config = dict(
    n_layer=15,
    d_model=256,
    n_head=2,
    n_kv_head=2,
    head_dim=128,
    d_mlp=2048,
    vocab_size=1024,
    activation='tanh_gelu',
    norm='layernorm',
    norm_place='pre',
    norm_eps=1e-06,
    positions='rope',
    rope_base=10000.0,
    rope_fraction=1.0,
    qk_norm=True,
    attn_scale=0.0967,
    bias='all',
    tie_embeddings=True,
    parallel_block=False,
    init='normal',
    init_std_qkv=0.0382,
    init_std_o=0.0474,
    init_std_up=0.0546,
    init_std_down=0.0546,
    optimizer='adam_hyperball',
    lr=0.00413,
    beta1=0.9,
    weight_decay=0.0,
    lr_head=0.0077,
    grad_clip=1.0,
    warmup_steps=259,
    schedule='wsd',
    decay_fraction=1.0,
    decay_shape='linear',
    final_lr_fraction=0.0,
    batch_tokens=32768,
    seq_len=512,
    doc_mask=False,
    train_tokens=357100000,
    steps=10898,
    dataset='wikipedia_en',
)
Each number is 50 + 10 x the weight over its row's rms, rounded and kept within 0 to 99. Layers, rows and columns count from 0. The size before them is the row's rms in percent of the matrix's.

# down: layer 3 MLP down (transposed), 2048x256, rms 0.0546, rows 1390-1395, columns 0-127
# up: layer 3 MLP up, 2048x256, rms 0.0545, rows 1391-1395, columns 0-127
down1390 095:45 40 71 51 42 42 40 36 38 35 34 47 52 60 38 51 44 74 51 36 47 49 56 44 44 62 67 45 48 45 36 59 56 53 43 51 55 58 56 53 46 49 62 66 48 68 58 37 45 55 74 42 70 63 48 49 26 53 57 48 45 43 47 37 45 40 44 59 39 43 47 40 57 35 60 49 43 51 39 63 38 52 49 41 55 42 55 49 35 62 58 32 47 65 51 38 51 56 51 34 29 44 48 59 40 72 50 26 63 60 45 64 49 59 41 49 39 52 51 57 34 30 31 58 35 43 61 62
up1391 089:44 59 43 50 36 51 66 52 56 43 42 64 48 49 63 50 44 60 48 41 36 27 64 59 44 51 72 52 55 64 37 63 42 56 49 44 46 45 52 57 33 51 47 42 41 39 51 60 68 46 36 55 55 32 46 53 27 49 58 32 30 37 54 71 58 53 53 48 50 55 29 61 45 56 61 79 47 52 68 54 47 44 57 56 47 57 53 43 43 54 28 42 43 54 36 63 50 42 48 67 67 52 46 57 58 46 49 37 47 39 56 39 52 31 42 27 44 46 62 50 55 66 35 56 65 42 52 35
down1391 093:53 30 51 34 49 44 45 53 49 52 55 40 43 58 56 57 47 60 32 54 61 63 41 52 64 64 51 32 42 49 40 54 59 45 56 50 67 47 65 50 56 44 51 56 66 48 47 55 47 57 60 53 50 72 53 49 73 53 47 61 58 75 62 47 39 53 39 51 67 37 58 67 60 41 53 42 49 41 35 67 62 49 47 47 66 46 60 52 49 60 51 50 74 38 57 46 57 45 45 43 37 49 63 62 55 47 52 43 42 43 49 49 51 51 39 56 50 50 39 50 52 47 59 45 34 47 33 70
up1392 106:52 35 50 53 49 50 47 45 71 46 45 33 50 36 51 61 54 46 48 60 59 66 51 59 60 43 45 50 48 32 69 59 47 34 50 66 42 64 64 63 60 40 45 45 63 50 35 46 49 47 47 51 49 63 61 48 56 67 67 36 54 59 36 38 45 56 54 62 58 54 65 64 48 52 56 57 67 33 48 51 56 53 53 59 49 36 48 65 39 49 53 43 58 49 57 62 51 40 43 83 46 44 52 34 48 43 46 48 46 63 49 58 59 54 61 53 50 51 52 65 40 50 64 49 64 41 47 34
down1392 107:55 69 43 54 49 44 50 48 65 42 57 48 54 54 69 43 41 45 58 44 44 46 42 54 55 36 54 61 44 63 42 62 47 69 68 51 61 58 48 38 42 45 38 61 34 42 42 29 56 40 45 49 58 44 52 54 49 49 46 55 44 41 58 62 30 40 43 48 50 44 35 35 54 57 58 40 61 57 39 31 60 40 44 64 64 44 61 59 44 49 55 49 50 70 70 57 66 50 29 43 37 45 58 40 61 54 48 66 56 35 65 65 51 49 51 65 48 53 59 52 35 51 57 63 70 67 57 36
up1393 104:37 72 57 48 56 58 54 53 50 54 53 52 70 27 46 44 48 59 50 47 45 45 60 69 55 49 41 50 60 35 30 57 39 59 42 37 57 52 59 51 47 61 57 51 68 58 53 45 56 58 47 57 42 50 49 39 51 45 58 63 48 62 52 39 42 47 58 55 64 46 48 33 48 50 35 45 57 43 56 48 66 55 56 49 51 48 62 59 39 53 35 55 51 43 52 47 15 57 57 40 50 58 45 51 57 62 50 62 53 39 49 54 58 54 52 65 54 33 45 49 63 66 46 44 69 57 51 56
down1393 105:36 63 35 33 53 62 51 47 47 51 61 51 58 40 54 54 40 70 46 68 39 40 58 54 35 48 64 57 51 42 31 47 40 37 42 49 42 57 56 54 61 67 61 55 50 37 52 60 70 54 32 42 73 53 57 43 48 46 31 49 39 56 41 49 39 51 72 51 65 47 57 54 43 58 37 63 47 65 30 55 58 45 43 44 44 48 56 45 63 57 53 30 60 45 35 36 44 57 39 45 55 50 43 30 51 67 46 47 64 48 43 53 44 55 40 36 48 56 41 54 46 50 51 45 46 54 42 39
up1394 109:42 77 56 49 39 46 34 43 68 53 59 63 61 53 48 45 45 58 52 48 51 66 30 75 41 64 52 66 41 49 53 48 41 37 50 53 50 54 49 51 46 56 42 69 56 26 46 56 55 41 38 41 39 57 63 52 51 64 34 66 49 58 30 53 42 59 33 57 56 63 51 49 55 51 35 70 41 43 49 54 45 56 36 30 45 51 45 52 51 52 39 58 55 46 44 67 48 41 48 47 51 40 47 47 56 60 51 58 66 60 53 63 43 59 43 43 48 41 56 65 49 51 60 51 70 44 45 56
down1394 123:68 50 55 55 45 59 42 43 49 48 22 41 56 44 68 45 44 65 64 58 53 55 41 51 55 61 50 43 36 54 61 42 56 35 64 26 53 69 49 48 74 48 55 64 53 55 50 48 55 59 50 48 54 49 54 49 61 47 53 42 58 42 28 46 58 50 49 35 52 67 53 40 39 39 55 57 67 50 58 46 40 56 47 60 45 67 35 58 41 51 46 49 61 36 42 60 62 62 52 50 45 54 53 74 63 58 52 52 41 41 49 52 45 51 41 59 59 50 55 50 48 52 68 54 77 38 61 53
up1395 095:79 36 45 61 73 37 48 40 51 64 52 73 42 53 39 47 47 34 60 37 41 55 54 43 47 48 53 54 52 54 43 44 34 52 47 67 58 71 54 62 53 40 64 48 50 37 50 34 54 38 50 69 44 66 53 38 55 47 77 43 44 52 50 34 31 39 65 59 66 48 62 47 36 37 45 56 41 48 47 49 54 59 56 42 51 56 62 51 60 36 48 45 51 40 44 36 61 53 51 47 59 58 37 60 65 53 25 56 64 44 49 44 72 48 48 50 52 55 44 54 33 58 58 51 37 35 51 44
down1395 109:48 55 47 51 43 49 54 59 46 37 34 34 56 48 38 59 72 46 38 60 45 41 44 55 71 49 42 65 45 49 69 56 40 44 42 46 58 61 40 50 49 37 41 43 62 47 54 35 69 48 33 40 46 60 55 46 52 50 64 53 28 57 59 63 35 47 49 63 48 29 52 65 49 50 72 48 50 42 54 74 39 53 50 64 54 46 70 47 47 49 39 56 66 47 45 50 48 68 75 77 66 49 38 42 55 65 61 54 45 52 51 48 53 43 47 57 35 64 50 56 41 58 55 55 56 59 42 38